python train.py --n_layer=8 --d_model=160 --n_kv_head=2 --d_mlp=320 --activation="gelu" --norm_eps=1e-05 --positions="learned" --qk_norm=false --bias="none" --init_std_down=0.0 --lr_mult_o=0.714 --lr_head=0.00555 --decay_fraction=0.728 --train_tokens=139300000 --steps=8503
Each number is 128 + 32 x the weight over its row's rms, rounded and kept within 0 to 255. Layers, rows and columns count from 0. Numbers have three digits each. The size before them is the row's rms in percent of the matrix's.

# up: layer 5 MLP up, 320x160, rms 0.0878, rows 180-222, columns 0-159
# down: layer 5 MLP down (transposed), 320x160, rms 0.0794, rows 180-221, columns 0-159
up180 085:127176073143191124146159113094154117084157095161117116139128078157101148124144106117112137080143130153087097133111143100118107156114168149094095165130199107152131078096103174208175164118080165185131117125123147093089128133117144132124147125166179125149042108136122075110108111089190158147091118106165168098109106113100115104192187117164142191026120140191080089129146152174150109112110126134114076096080103121114160101132105147097128118144155125204166130111122079148156086133113124
down180 092:161096086103157145057140114094083157107099166148119099136134130133140139141126089150192121123099102122099217176154103147168175106169138076101137096146046061099107155152152105084131091102146132102067164108202135103114116159122153135131151129078138141129136191096143119136142120161157134183194152138142175108123133106158149180115094100077137140174143124046151122186130106053117145170140184129177125143149123112101137122123165160104118145111104083052109077119167168124115147105130111
up181 126:096120084091153145154142106124123142188190109138133090126058105096128024124113110143128088131150140139187084193101129152156051171149168138177103108121145132062124168119140109092189124141095171141101055120109163140165136132105162149110176120161144106094141175095082129109078163100097086108138101134123104135136111070156149197145106175125158120077117132115157153098141138141096092122123122140096135171099076126124107139122134130047068156124174116098136162178186146076135144109099130
down181 132:073131095132120155119127089127120122121203097090143142122108119154119085146112152105159084106127094092162168133091106053145150140143122116149132124130090155134214213127103141097158121133148145131156108095181176161137191119156109092132081135120113142114055106180117171044079127172115115168119064143099171077159127128125089171116157112133102099149126147170125190178183171083111094084132137095057097150111066155144149189120111152133142154159111128172104139154133131120086133091165138
up182 084:142096094116077115119081169113111089117139223152138060125108135110081140087109155102138121144159061135099149129182172102145056148116112112081106147151035104152154090150072095115144120169125139098153132185169055121172173063135192087119141118107160171134152154131106150133191132131160135148169134082093104155136111121096062120172076100110124127124142144112171143142093129152100127157112145107138108131126141200126083161162114137152071107152176138109125116146138099069152117183134104
down182 084:139120125133099109116121127129077166111153092157177164125124104101167104129109171124091150196192132135138132143122114152086138085133125093102145100096129130162088096098095138147183200139135164185105057155088095141160108190164120118156079134105159106122131144112164099109088078134124170125112155163133096144172126103129158107177144113138186094083161100118142107113150148255130133077185141145144105145110161103115101087061179140113172089144100160109090146157060126104141122159083090
up183 110:130180100197137122092146114119125089154146106078100083165132121157086086144114146115171126118137143127078178155099126098160083158158175080087113073137132131156117205150139141118168176124065109106175096128167139099134181139125144110115156139181170095103125104110149135104027181125178098108151074203130138118085116104194172192104153162143139092108080129182149071094135127127145144165092140094089133129174074134124131146166084121121139145117092110183127120132156151140124133080087106
down183 105:124121146195110131097072129120124112099115139149092120086192143093140101088080124129151161114136114117150125090143142165160209171111106136148081121132156108054149094087123200119129079132165073142105106116151085116138146117110127136129079113114116167103087098122134104173183116112017148119149189117126075100174145151080168178134126142075111150131115128083151152175148109080091158119164126098160113133119160126127114124135131092148108120091111136188164167140137148190145148182235126
up184 080:156094147217135132096128093158132072164112168078055158105110151134073118149109098147167111137199153148146130111151129131121170163167164065141161111143095124135126188143138178147125113200126128152072107102084040105119107154079188110181139125165135126185134061127126080155057167121175098130132131105111105144114092113086116173116148145118162180134126173176143099104143154151141110132108106126099161131029147152169134108139101129149123109097131139106102116154116166106113172088101123
down184 088:121164164184135104097154092131089155113130095098113113186132219132128146124164106125140172150228117137175104149102134151146122109117138098084134126096113143125116177120096124103099093127128110119168142113093157149150143125079161187146180151117160125148112137121082151127096123025126175187129145122123095144114155117178181097129169134120111111127099113099088139104131164206181124089086139157082152125126070122144150174071113078092160100134148163079054162082114108131094166149062124
up185 117:105198128109143118109112149074123142130143088142147185096139130082095159150119095145086142114178105157114112150127179134122167097107104119101066077111129056104130141141144057070158118103126152143148110110136091077130119118101137142161125119167141107209105155122150105131122221108140121135127119070133139185026121083151125123151110162168138133066112110144143152189169130147147163117103096146086093118162081106142086163171089111094136098161087141144124182106223136142132172139107181
down185 110:109089120134088107139221133152127100100096128163142084133147146111103126098144166089170091142063084103117077125118073165128109067112140127147160142128110105088161159105104107213190110172159099092103156143118127168118111128111159076133104207198124053154090122135194115144178091135131201159132113155128126119122153124134107079100132065137150126148096119153114092144092125166154178157138138170128148101122132083102135104104066158143105188121120155131142114173147109139094150211113159
up186 088:086104129154143162077128166144098099144180183188163086076094111168118082103067095107087066167130110107132123079208176096175081138119109142132102139162113127132152106165151080133157181131128131089188117142112143132157136120094134096132146160097156123137123160149165131025130103104149152109132143142140113099149168096170123107178090157170067155129107148099142044104078123104049132170170180121181145123138087161150191121124109105121099154150139142163151118112130109155110132107104110
down186 098:047095215106126105156157113198106145098135106185142092113138137149129152124155095072129132119148173102087169136126066160112135092133115098073161097134135098127120107114112162089077117133137121176097159120144129251157168149122091111130150113139168153160074138131158160146159151087141168096115112150095120127150119084119127138151104110156131087091108149096097106190108114192151140161087108159106113153130146108116139136091236165190114098100161112093105108149110137081145189115099140
up187 112:131128097135151145142148075150097158138149114112162083118170074168113137138106132134167022088090170167071100123173085137158054172173083103160093044119099091133199142163095115087157152217065155134113132143191094134150159118090163141110154151120110107150101118124125110142098092139158119150139137108148110170138110066125140145120116159138165045122079169172178158101120094103125146092098088096154132144113130111092157174152117131129102104105147148119094144142157166088112140146093102
down187 098:142113152147169177114129077120126118120177151112103079155091144178145120140097147155228104162109154107124161088154101116128126162083097147089142098094069185165148133133092072135127126097156098120122091102134114146113084142119102152143132178080152083143173100114113167151081146147133130159113116138105197137127106154119134071074175166131081134118080150200179128130148134080198107119084059189148131142184130128130154137155125114065136130054144094122191111151073134120117171117124176
up188 079:118119140087145127143125176111103128115079104149171126069158121100200122090074119146051108105091091152152139119136116165073108117141159234130109144108126085116108116166117084090107104123137162136138102143181143102164158128155098117101140159166150152154112136113144109088170162255114123175159150118147125119097113141107149086175083205112088106107078109121133123172146154132117109138178102142184071148142107097183132133161097094163127124140117183128154158152131129134168112161186117
down188 095:144139090093118132164145156082139094091103083134127115187183106157141140119152112135059168168149141148170114096087110183076083163135078141082133050086116142121114174084084104118152090124172133107130111116162146057126165140163144121117166203121099129123081117100103147138149132118132104157122144180173086096151184133195142116120133151102154086164043119102104169136082099217134194097119127171152108098142112119138126156082132116162186157123142111151100151106144140142076129173094128
up189 105:066169117113139140143063125128116133146133156165123155150125094170089088127160073128144103141166107170112088100134130122129150149159159103113074117136146133137118131137154120133157119114141184138160146177180195086129136132056187115080124109144192109122075101098138141124168090120145175084146159160142080148056090061116143166127143135146137123055124137164112160103141130169171102157110138089111128160046134131108210121152108090057141226123135158166168129137132133141062128103112095
down189 097:150097139142054117110169177126128149148094127127125163077123142130123135108115125178100157108080097107159096129131138066206085123158081144111131133136088096110098136166185144171143117157102049112161095146111151070222110123116107148119129118152093187138115138115157133138102139139143063112103162139106132134127124162125117128131155098117101126105124117112117068131186178089114186118121098181145128194170176170146097166107039098190081124099167071181073107108149111105162114151161119
up190 097:098155119134180171158127167149095119138080135152122101104093106127145084110115119145103118154121144128153100068147113132191099169172168164226075150119099119097180155117129151192154145128143125122147146131096140136153117122130140096113133095107156178148120152086117130047124140104138063149129178158153136069134052118137062141096126078156113160116103135118164064076195242113093139155102107089144171120103067097113142098120107077155115136137100137124190138095146114180132147127132118
down190 089:105116083126124171101157100107172092183132130097199117120165149131090143109124114066113154123147138108156124148086133125100126119086124123131130097128089139104145122148095086131081110095117127124137103115151150252110138143121149120119154170180125138131139116124073153153090132092147167092133107177142121118132146074135066141146122206146105064179129178155166178158152129129146138087125110111102151140126100123128136177121251179115149127071173054107083118105162089074088144106172162
up191 111:128134119134179108101098109094112113126175152127105151137137077174164095090184097141138132117167090186082144127099139164088108127156114111098092085144146151102124134176146072144143119103061160134152164140196100068171122165045163138104099124221169113131105119138133131148073107104086080114140052072146115137110087063123153165104123158163084136119080134113120119127117162124145092149132118103149160142092114079111183152169092086119131119105170138198134121181171160179162131183127131
down191 108:138113127144085146093104145089094123137161173146138121084128179110127106123111149179131140087208117134114096121095073107176110170160165098127098086108142130108129063128190093112142069180097170166189149153075154096125124137171130177137070123114164121176146147103170105107165132122147132151140146113099118088163088169133121123125133110137114109057142099165125171113118164103171153175113099127123181170104114148185147133082145033128157122178129104161143091084056143111135147060190103
up192 085:154147099135133116107091146170126159174104102161180092087113129119138129112082089160134190124088126159105150123110155171107166165120173133150134151145089129153137119149150128109128076169119144129105116029126094110145116120125131131098067117100139160126093093111134111071181127125082075145171130111152096095097103174102084158123088167120097080153109119087160149137185127153107168158137075153160118063141161167195126136156105148168087120094139111099164172207095140050227104142162144
down192 081:142165133126137158148171147106143096080137080084075130099148144094097132158181175156142174103148167150110114149058130048125137087172141080131153182067130145097149196139191097097134133135087116158137099090155135103147152147139118068155128166128126076116073115116139181100118142068125134102148131094121093096164160119177161104131128114144091129222174122088141173111151099163112106091164136178176128113167140122125125147100099121213080090111151101089091156095123174158169097115132149
up193 110:102114065069161144100078137124105118177127127138177132148109078116045185088153138139097126141128078126132155166104116154071117123130153182152066124143103129107107141155107122144165164116145114177154093110137076136122092073109101123167111110158142159113131110125096102100154105158093122154125128094130074184157108069114068159179148061166138185175136102157170120112154128146110164131170118133099145147199090120178178138181118091117125127121127167224076113145115075136089141157086173
down193 108:169155104100119086095124153142142132095131120103121110143149125075107153081111137125087152144135115116121140131129101137120109114127143117163130114141154145106158118136125157166116118123125146108117141098167108255157155129140072116136152100161156133159140097071130169123143108151192098114116082149132069105133054134110151155067181116109137139093155133099115120129129092114104156120115114160143124173109096108123107100139237196120066132114121131138097147145135141132147117129155128
up194 105:151162111159152149158157183137074141116091143144206185118099127159110180103125131136106122209097096161129157074109176133134121141201094189110125147159196079144159084143120097120148143129134160145153050116084079096083117118106081177036181095082107176149114109181097108146121101099150089083156109105144140174104158150124143114191106110170138106096160117106099113073159092141114137120124113129092187123126118169183106123098102155106103107154135155120160182122100125112141125149128127
down194 101:108105092135166108179117107117171111120156077142074083130190142095130130149108116108119070066118143113103143159095130078171134094105139119106149103099135135134114142123197160108214126123143095174121102135123127074165130117166178135157087145105169065132160114145144122064190114133066156133121136121139182099092089139160072148141145126105170098135213101144161153143120189195101133210145158115164134108133110138052083135100100099125100083125160179093140092126145159166165114100131105
up195 097:099146076141116064150103146149122133198117131173142091096092135164158127164094126144119129142131077174127143142121136145099106147194130112136152094123081128124127158158123123165132199118075195123096151180161092056161190104119131097171138114105112132149127127171148090108112176113161124184156151021133133156151108162159122051148171058123161115140132105107156119100144149118079168113142104084078101109142127105125134120106110090117131032152167141112143139122146138077137040147162137
down195 100:090129217174110209152124132094129164080134140121129157123128087106098123109118121057186119135149166103098208103114096115138191127159151119105130094103166111118061117148116127095102145105163175130129142115178123131057158181121151090074125180132194104150113079074163098156166096154166170128166123194119131159162153148097130126129117120105102092109117131066127154072141131108132127134142162158149163063142173137101133088152155155118141143087117111138057076089095174111137139156088141
up196 099:193067070179135173099070093077148104115181129111129089170139162104114111126139158152146140144094046166080218112134090121107126133100160152113141092147145094165116098152147124146149108143056131095117175085104138079170106147104192157107128105151169134077099092104148079116071128120139137143168071104141155139124093154090082156123131100217074137104117123118133100104086121138168155123149130113132162071129170125139189083145126102125122107102117123128186112122174151144158157111113069
down196 110:181183110102086146101089160108127150124105157141083144122154141132147109058113060102152158150135192112103140133158146134131136090132174152130077149118148165091156134119136129150000119089206152111126145125157132123089169155154105118128127141129128151120139126154145123173118126143133118133166112094140209157143159113136152111142110160127136121119113076124122087130158087116146116145021088077110173126100109191070101090135178115126070129075162092148181082101106110118140120144134175
up197 110:095087124106117127157125137156126076158190120078125128136143106103097095100064125155111145120135122149136138079146092209100062170147122155089146170136118091085105138109075156130162166093106181160110083114197108115189153106069119155127155097161116184116111100110090091082100116143123158049108135131196130184099099102100147101157119107124163126139132171200087158089131126133108101078107158124115158133092151121069162137160110150139135164131130182147152113138119162068122080177194089
down197 103:089111116141079119148143131160149138097147076169140133158116115145112033185118102112131125150153132090125144151127108184143133121185104141159154124132148199164158132123102124114115142164177116083104111103133148212161139180174089104108108103128105114146178109195142101155140087119183105083151085153089029100146084076083119143097142128105114177130079142094080114154141121103122133081075101195176117175114101089111088205111123150107113119136087098135118198140156127130119156135128171
up198 087:101147106111087119106091116080144115132174168114112112113166119188141090106135100134156105133089119116089155130131172158158104156119137102113112090173083132125135137168181130137143088156102118122149133131225153081170105124129159194189137122126191110103165139130124125123107102085099096135201114141135112117112064114160154185121148110169172052131103137154116114135105127116136142137113154155117114056092115076127135185095107170053136072052145147174161068182164186174150120099159167
down198 087:128150183147087146121168098065082094118141155119095065095084122117125165114138148121163171042166122150143067154110096103104132139101144153090079128063162133090164133116168097119124141144148143158162151128108190201067096158205085126120108141109157139178194133089153152173187123093148178123164154105055157148163135101126148123144157103145133161107123108112092139136139116158131145119158132153130150149175082157095079136112145125069059127147124125087112105066149111109105200110150140
up199 100:152124100127091128115116143085088166100149147194119155084103083157128169169140152206170169156148116169141173111156192153110143144143108134107094168080125114085185139160131156113140132083125217144079147125106121101134128110096168104158098069114102130137134105096186114141116153143178144119171153089215147125100117134116093081151113124174102124098117105127168141089126114130119134019171112116082135069118155110163160167128125094111107044145150072098167138128091132127150164123138074
down199 098:136080121102129126136125127166125079181118130081083130099100138109088118145175135146082131097116143158136074153108074058124112129129155140146136100185090073105100096145160126160020179154152088137154118135068149169147089165178148099143182133113029128078131121092092127139149127132194102105141157099149151158149161119123080157103112104097152139126140167120102128171179172079138164137153123149095140165160095130159098157107201154135105174130075111165160126141161064108110143124147177
up200 115:179125105157145124102106107120084183158159160097115145097134081143106129170123124107123144143195134145116125085144180122166093157161109148172095036137087099187168116133159043121152083141113152129119119150120107107139132134087185092175124145164141175112176100120147079137119197145125142178198129108110055180137110125099108114162104137160083105140096155163155125177183169146102125094125147076057124075166056137152141166115088155090155142146114122145104124101155139063125148102154125
down200 104:059090122132158114128149109176089146108145132179120082145117153149144154126117141083120169179088168119117171105113076114133172115137138156115110113137144124106103161163095127158105134096064117145125164116130126211052110120117123105179161198127107135141058165150097164109111165112112138139113147158070102080162091069115073090132123125121152141115125149102155175106147093097138124057136118144168086153120202157168115216140163132151178143167107066162119081125134074147127157099054136
up201 108:124095162098140129171081102066148148108109105141099053105135155142119093167117121230078084162152110174135110164150137172095146140131148142143141093162094125095125117142163112147143117148102141143102088147139066090170132143092084142131172065149187130118169096154061106140104174055141127131140105117112148121139109132172086198095129094118126087144128188124133142130124109108108173105123063073138190096143116152119121152158124174161092136124137132104204197188160159140147145142178175
down201 098:135115138136120149068151162108168126140071120121122150146187182139045105125124140084106118154044140080122153087117073067092131164152127121097126105182110138126110152129146099164136099134157134076147125087173135152017138119033160127115155126073160220129131155128160175151139156128099161171109098178120156125120129120182118154108099108099127125142113103080155128087150164137138129126101137113191135218146188173073112125106103141143117138119143100139170115107128137148084146130137146
up202 102:118070053130170112122132079137147140151155107077210164151076082084133172174108100217057146133116082124093143109132151156091106149136078165125135108105130101066113125150119119137144146119133166182134107144136106113165141089086109183116122131118141185163126152134087049078062151132174134141104130107135150123129102136099101151097083157158126125162075152122167140157120148099112100139132144081132086162169104158109141127125149155134103112173206102128114105104167120039137128191119084
down202 096:116138131120081098131101117142164104149119107107131149079076157088130134107167089141105155106127147146096138150148140164137128109082161162112066096140139147181082124170074144103149118133134140164121115123135071068177135154116099163132106138131155158126200180037110179065172171123134117096134141154135119142136060110106139130120157125101155135093102158101117093132117098147119143144047109200146095129113171137108164121099213135135179170096124095129189146144209126058114133098213117
up203 083:124147139067104137130095138052126185125115103125126075094158101084162102066167162155103085112134143148151179103120115115123107120140142107154165127119098093161109067172127050099140150126083114114155132181167104109136116132132161141114164137156127125092125110175129095161149198231135120099123145147119143140129124098108110162164088122093076136104122080082119176092121089160141149088112115120187114216109073150173102135197116140120173116140162120110123148220168144161131155158187135
down203 087:189167127108096120196128141062088134092147099097130136114133155098141155137189127126066169117163124109142159149070108174100154123113099091112138151069151168102134118092123085124228111096143152136130109139122179074141099051150157188109126154140169124136108086112096159193119149078103114159114164115121099136113190177156163109070141111136135164178094093096153178096150151218088133093139096158114145106149066176120143126115120107140146112090125138121116152127121087170107138190145140
up204 104:089085069144178124054149171083133093107151143115181073165108117181183150116122100051132140111149157178128122113102180129093107139130133170136120138146131135192175123090113167124166154060123171166181102141135112109110127158092160127124085173108127116094041113174103117110121160096135115085174135148164128172146134097108151162140099125195117134109062102130162155103094116132127128134099186123084111160132103141166167128164125092050114145087072127090135092174147142124151141139078079
down204 106:069146148134180099127139109132153060124139176156125060084098110113133158095119165191123108106096151116131159169183163089173133170136141120119152199104177108150155137121120105142082133164103152136104091140163100169143096100120132108105184110100137150170115082151083119111095121101152094097044134152154050140137121115120088180053146101113102171144108113066128133178141173118190156162133143192119172189157129099098072138112205120137101111117125082123152115124136146167080154120128143
up205 101:107132147149220070178121125106136088151159129139163153161027083127189152213123175136112097130145151177149094143140045085104122130159119174167138092148106101072146127129107173171136159125084151129061094179104165118142130150093137145134124093127177090162093131159067150146108091106130152113131119153154148083130101125109138123079137120167113172089149148127132098117123130095117109137130109135118198109095091101117143140091116148115056111152178196174119106079122125099128085078152134
down205 096:171166135097116173152153090140096120146060106110147096134103100154138128115125153171220092101103153045048133165161101087094100142119162170095142112154126140145161075101173109151174109158153157181107149093118145149114155152157136117103130123080136089110098136103137107155153090138106082150128062094150179105169150132103159114116088127074214126183128098069114176060161079111172079123104120092129132162168103119159122174177129131145159068169134153114115149120156125152121142137114088
up206 098:148096156110101149183149119154068159162118127063177111090098167128135082144131134117086146116097123104067157137135065168133124197172080077114136083174122138142146167153100129110145174157122115162177130142105136124136141107116130094143148092173141177117154148141130123104113084144180165087164101121156067116089082086136128175136072118125122151076112140128114169149204096143163064065114144036154126110133126120119133147180103169117056188075143151159108121082125104155150104171111117
down206 090:119176148113122133094127065140097082093157127091133134122162113188112167104134120127193144085129127160126149089137144108125116091080128114145092086105209136145171107120130120143058082099152083122106197112142104255099103139112091153118158177145086171114125095135159132098090109136157073077130138192121097105128079174154090098175126113135109126125155145153131118109127120175119158107108117157144128111138128121123137119092216075155131098137130134181110139132128170165091143152124165
up207 103:135089076128136135108121157143091153139156187131135098106095144177116098189089150089129145125148112124143123101144133099174103179154101130186133170132087085116148148177131109110137156094086137147067133169118095124153132164125152100206086106129119131137191111123117098145088076180116164152148119093096158122137087108161064132173113119156135080173071217172133167087140149155013152069130127090099098130133087135098108154161114099149165082121138104188102139117153157116122143194130132
down207 102:135102132202176177119201139128068098144129169216161100126117145113148154132113129091152180147173094148123115127120063093107114133074147149127076106153066132149145127181102120102060097112102057114108136146125089146135128125105153074146157134131165142137138176137101151150135121117168208131096146120081124052195119119110084129165162116108139090117128152120160069164103092189138117103195154147135094123129115110149117119076217127124143153088117104115172122163162133094144122092106105
up208 099:136141121083111112110135118125140164162173144163156113105114163129134115160179138123133112162094064115091179132158143101167077232125110124149112145178092152105198135156042152157155163104089132101123089142099068123122112098104196126132161093186146133156094083145102107145104132162168168065114099128183108122148127067103098192210085125188142136092065120134150125131087145137100121093082086139128076124100106151139119086123129115119161136138156104115183066140126137112114157171117110
down208 100:115101112119143096142159125161092132184095131146144102117114137139132132081087132108093184110109119125133123082111105097118094102164128094118153132123131115112059139139173121114143103177125120210113104115210157178153167182146142065149117156103094068129118174121111132146145106135194148133082101155140102136164145152118138067089131113127216191182148089139138101123108143104158152091090140148154074067121111084117163106109181128143129163101054062129188133148085174156207103118153155
up209 085:165098111155104069092165075122081117136118110147177155120085106070071089119125137109115162129111075133106152179123165141166131161123107094208081116137125094136113101113154090100117104163114157130114131085160150088184133123061181126090137153166167141097109131168092073107141146153141141141133149150121136078078135145141118174096083088126111072071054147125150099104116092157134109083196188072156180108137133141129129142171115118168156157105089157142164104178093138109175165170195126
down209 091:127141145110141097148156169156166145068080141153115135168144128172123106073106130136166073138148180157121159139117101098131085165088104144104169102131085144187092128150152121076056116109163167109146166171111069083044093133136066112138099086121073112101129135132168150101185116143130078152145098114143066116192168126124145107161169087107159143103182121151143147124116125100177088142091143188121110087141167131112091101152240113109138122158150154086130158146112094114179094123133152
up210 093:099137157186193096208113125135160162156145131141136088140131101092186123166139109144097082159141196107074136082128134156193115164098120142160130096156142108105175072116082122136121146111120139170131117174085141114233147093071158167090102098116160126157140123137133079073122071121086092109147128127109050113114121076092142189119128177180120148093088157127134173095127103119150119082062146071148160130158110137113159125157136134137142125080141110136161115117150167178172137090097120
down210 095:128164167126130125116101083150147070086137113137142139116119136061123177071149120094174105107104111114168113121163104180134087116159093140127125134167122141123140132102172176137115091101136166137144114121091128164044059101131174141161095128125107146121083175081149180095128159128063161133141103102110169139104181099140164155186159145111065108102164112132159207143213091073152134169138095136141139162086149164146188110140135170106138052125124118117132136094112073114095154053167139
up211 079:123104118124090159100087106139115149168119169133096048055094148117086112112133116152093119116129121111121152145099142143102115137168133102156161083100079147158101131146187128223119125179171099085142104091105077115174097165124153106076125120114122142155194130152056130129109163171121118095182168104140128170121070132160122205193172166139088102175103144118191138049124099144131146101178112102122146147164170112155083149162087124126094150126103121131136131176100074100156131090118079
down211 096:113176150114118111104176147086073122106168095153130092147165133130158153072193130125164161115143114151140083096088146168142094095139070104070158141112120125141159183112136085118095119102166100120120162109096143120180142134100182141136105150104183072168138128120147164154103115049155166133112165177110079128112178113159200133098131108130170087197116112156117149103121103177114167094154130134136085110181117149132124139080181093179136096054101177116091150088083132114105178185086104
up212 080:143187124183154165100172122167098114150147109132106131107128148099113131166136125106130135145164158188098120137109078081157166173173154184153123107164193094172118145110082211086115077109115089143135078156130138102116114195122170152104144145138185091108131061107136067094112106104168114146097106136111108107060118120117099084117096211122105173084167170130118120165086139130121123147108112152112134155072135139204171076087073169126091157139153108140125110127158106140118129129077063
down212 081:113153091154166157141178134082153156152142071074088162136152166156129139113166132167110124115156134140163106085126112138123089109079152112064156145144148137061168111078121084146210075122162140148105138057135178116124125123155140183168150161106142122138108124142130178155096127000083111111128197117124091112192173133121180096135190125124147137130101134116141142124097138161086097089163118126111132150173126081107135150075135120098144082126130152114133204110113100159088154173104149
up213 113:108136155099150133175124119150086183149148112132093135076082180121205173120117117087162108190082157154132079172124105156102152128132158109204107136085144094147166144126098118171131142174147083190132109189150143084116063163145128122137100154122163130167161104110142121125146155115127094143116095156143068137130109115097168156117063129152091157125097131115077120116129163111115008105185115081142104114129122188132205130102122144115091098107189190148117151103124110125106150169153086
down213 103:181160088171139126063113116112164051161158103107149128152136101121069071137128144171093144094142101080134119075143142166114106139118153156043186144177133115110085079145135105128192136068125130076169141092146128123142179111100136108103198118116125111079064166139144088134116126157154185157132135130072167112107120108168080088159147125143122142151178110137197154097113108179145201119115115148112198132108147105128119178121069144172149129140114081113100117160096168136145129081109145
up214 124:166100058132154152148135102154016134173118117147128163154049164186102143152147075125154084160126096145111161178177106096096113111134132101150117068152129169155121076173155133132163191150104087173108082118115157121117172122154142108079160128116150085073083154167130127062076162131158146127135058144149141149116088118096069117109139146160104118093140109187139125135135111149139111098172115115124190123114119093173174138165110114117102160158103171113142104135085103069125081172109112
down214 120:144104116123119145074116108068102163176117121127118143121083107090181146138082108098168087105120096094128135160141143069109149132135168117160046125142136112113111130094106094171080116135114142203153128135122167216134145103102110193108068142155220078102129089106137143084104147116145108152105103102133139112132069121126104133138122110187155116101168169144122151189155122107094134115127164096106098122176134141131159141149230128193075157159100137164125110152143107081178126171202142
up215 099:144161067097068087159135113155098177169204129100136106109134179123132115094079142148142126122116100121081128171129174142108079111125104084157158094180140094139139123190151132092157162093113074136106116158149148136172134089073123128139075114124098109199081093097075166050116123134109133141147135140167071121156109169124102093116132100153117122138089126160176155133109188079114165126084099095171160113191157101089167165124119171181091081061170154141164113131169116122144095149093143
down215 108:086169086153156116147132200134157149058134080157105101082152125141151081140132098247114152140167088110126163182139149151112110134138102176131168140122126171155166121098116166097103161156131099118144141135088105180122169081138125130114105074158087194155086148114121127075142122100065088065139189039095121105188146126130165113149113102075151119093118100124154160098134121105071153102093145117157146097195074131117125123120140133125096085115138165146111140107176136106163141124087101
up216 146:123133089122120139074183110122115097117173196104193132136028091114089167103119074143124169167180039170095185140143161120100116161139117187141045127139126111071192091156090105158174152124095158160155157123147087092142150122094169102145098114102140120161092135112105129139090096095175145132135096118206161172122125098108094121101123126206105126140129110133124097114106148142121138060100120094123112102068127111124154173163138128142090113145202116113146133137168156147107122121109116
down216 147:130126164186127070086127145155076165099111142164152130102153137126110127081151143082116126153105143117170123105168126129149144085150129123068167190174104132138143171089124142117117085103144112135143174079178076106099148123077144076151185166114129156119146076156107149168108133129208115178156175082150149149101168084096091066133143090116089153120077120040105097113156128158138122122101121145133123139087163054134101161163189118116149148070135106194186119176114087161143115099116095
up217 084:076161106064111116109067100157106181146114117157143147100129093101108087056187116128177079085109109119143123104145109132126123125144142097163128151142177115166105069141149096123161139077137232123185121153090136121115146121130103098094160100076110172087161135157146157160151106107160101141145145152168086174100131124119086146142066106075078157146142138066163156146189167160127129152116159105188121089078115090156106094147115130115152212176122091096177121137114106169086098147152133
down217 080:152142130187098113093175161121125116123187102097134087168121131157123127083097107060122144098114111170140114116141139109090119145110139174102113136172120129133143099114151119161255180150081040159157130140124147137180149116087123147138111160147192135156092116112087098168077152092120180134101118140126088096137057104110141147150154131167136101107147151131084112127149103192096123086131100110156081170142084162101128145101022148164167126115134131145105183125136109106136159136144097
up218 081:088125133082149150136125207119106140197146140184133083122157098071074100127072098166125085165074156154134114090172088136161145104168105139095122124156083091144138136141160167089146119101131148084113106150105087120115139120145152143143205097082116127181129129171130157044143094175187165112187131110166163154114075084072136121180169104198149084147137119175097118155131126104101047146085122170121136136123166072152103089145085148117094148154104154143106114120150106115141129124096150
down218 088:164111138094120162134154153085100098099206103177112134103118160087142131131143141050103209164156105157113106145086117098127168072126089148068083113111157167087114102112133134129040141102141115130095194101094138064103147103112162148139136104142135112146117119102151195134155091117105171106126150161144100132074163096113142150155210162117165125147132140121117100096145125127188144145145166138134057197152128090117120131152241128126142119070111156139129102123096101103094167160149147
up219 113:097186116072136181118100142083146122176186099137116088093123149131124058104126166153126045125099079137106096185144110186144091164164120139165097100233114131155156132079150133121157134080111175137151107139116126114133206184100155095154201056144138117123102085129134090092094104121118146172177138118101077084120085109142092147135128069142155134163108180110143136090120091125105120134131106127139150066133123149105109128108080148152103144150096134132176172095128090110130098195119137
down219 111:099173143119148147150115133080176151140050190118183145086093155172150078185083127141127153138130161117125157110146168073133117094064154182131106135140161189154109166152132078169126111124168094145098025112084120176160053075141139113098133224105121121093096114146158145158113138120113130161094127124157122142134144113134081111132115168159099113129081165139110069067100080083154075145114144156109168138101094106175153160140106126137099124156105116108097173122164151114142162134157150
up220 107:093099063159117144108119123101133103128139108171135114111111123141105153119095134183111056161113133150099098148127166154122127112150082144136202054127075064083112070177145134123156154103121108081092146191134127104190159125105129157063165096098148119145124131143066116110081137152114102081128090115173125097111143068175135184132102150186127161184066084145147126092098158114150171134182166140155151186117172105084155105110142143159120084110109128105153155177192165117147176101112100
down220 104:116131127071162199159090127177109075112163096117072119128178117128135151136089148184112096123068124061122169127140156187153124130132118161093052199119148158120113148148114162071093164182116062124117090131102103197150104136089130098140132101152132160102089142136116126130154145129116117091125127093101123179167115143120132101186107093098083139086142118081120172085155122138142116157080087139148114191106158174140112114169171111099097142200190167148129151097119128072105182084116160
up221 112:144153076166176133079143160120082155147125167193123073154144102118140168191149129190103146158153124138152192142129077100120080133188087124101120137091088122161118174156122105118187149165078145149126124111175119135111086126056199127128110150167135125142144148138119125164110163125190171108164083106157111157117122110166061112159138135195065121136084097152098075078110127130148146119100116097063109156137099176159123184093122106086100092086094069111133136140122108137136146081076115
down221 116:057113169127152102120108116147134109097151172153147149070104131086094079119092133121093139122082147085163161159139092084097151156195140066144163107129103101073147120079120123180119151129109130163152085124148102215122120137115104094144147153124170090160088122155091202123144140120128129095136197194090093057086164100140160156081103126124154196149167101109167169075125137096123115144085153131215136094111141126115165100145153173138107114100132096148112170109176118155111160191124130
up222 120:113091184122177151170128158129117108161114139105188130100105073121117132108082103163094109116154156104135148135102173143118155159152138107133132185151160118090188131191160121151159117110190142095131115138120078080135178103054107166080155046124137173204119131160104122126140112130123173093196137102158125106080128154098087112215117099155121118105072090123115103129171144118105157068114086087132097154124115095142110137114107099146083105195202171126165142129192117087145162130126109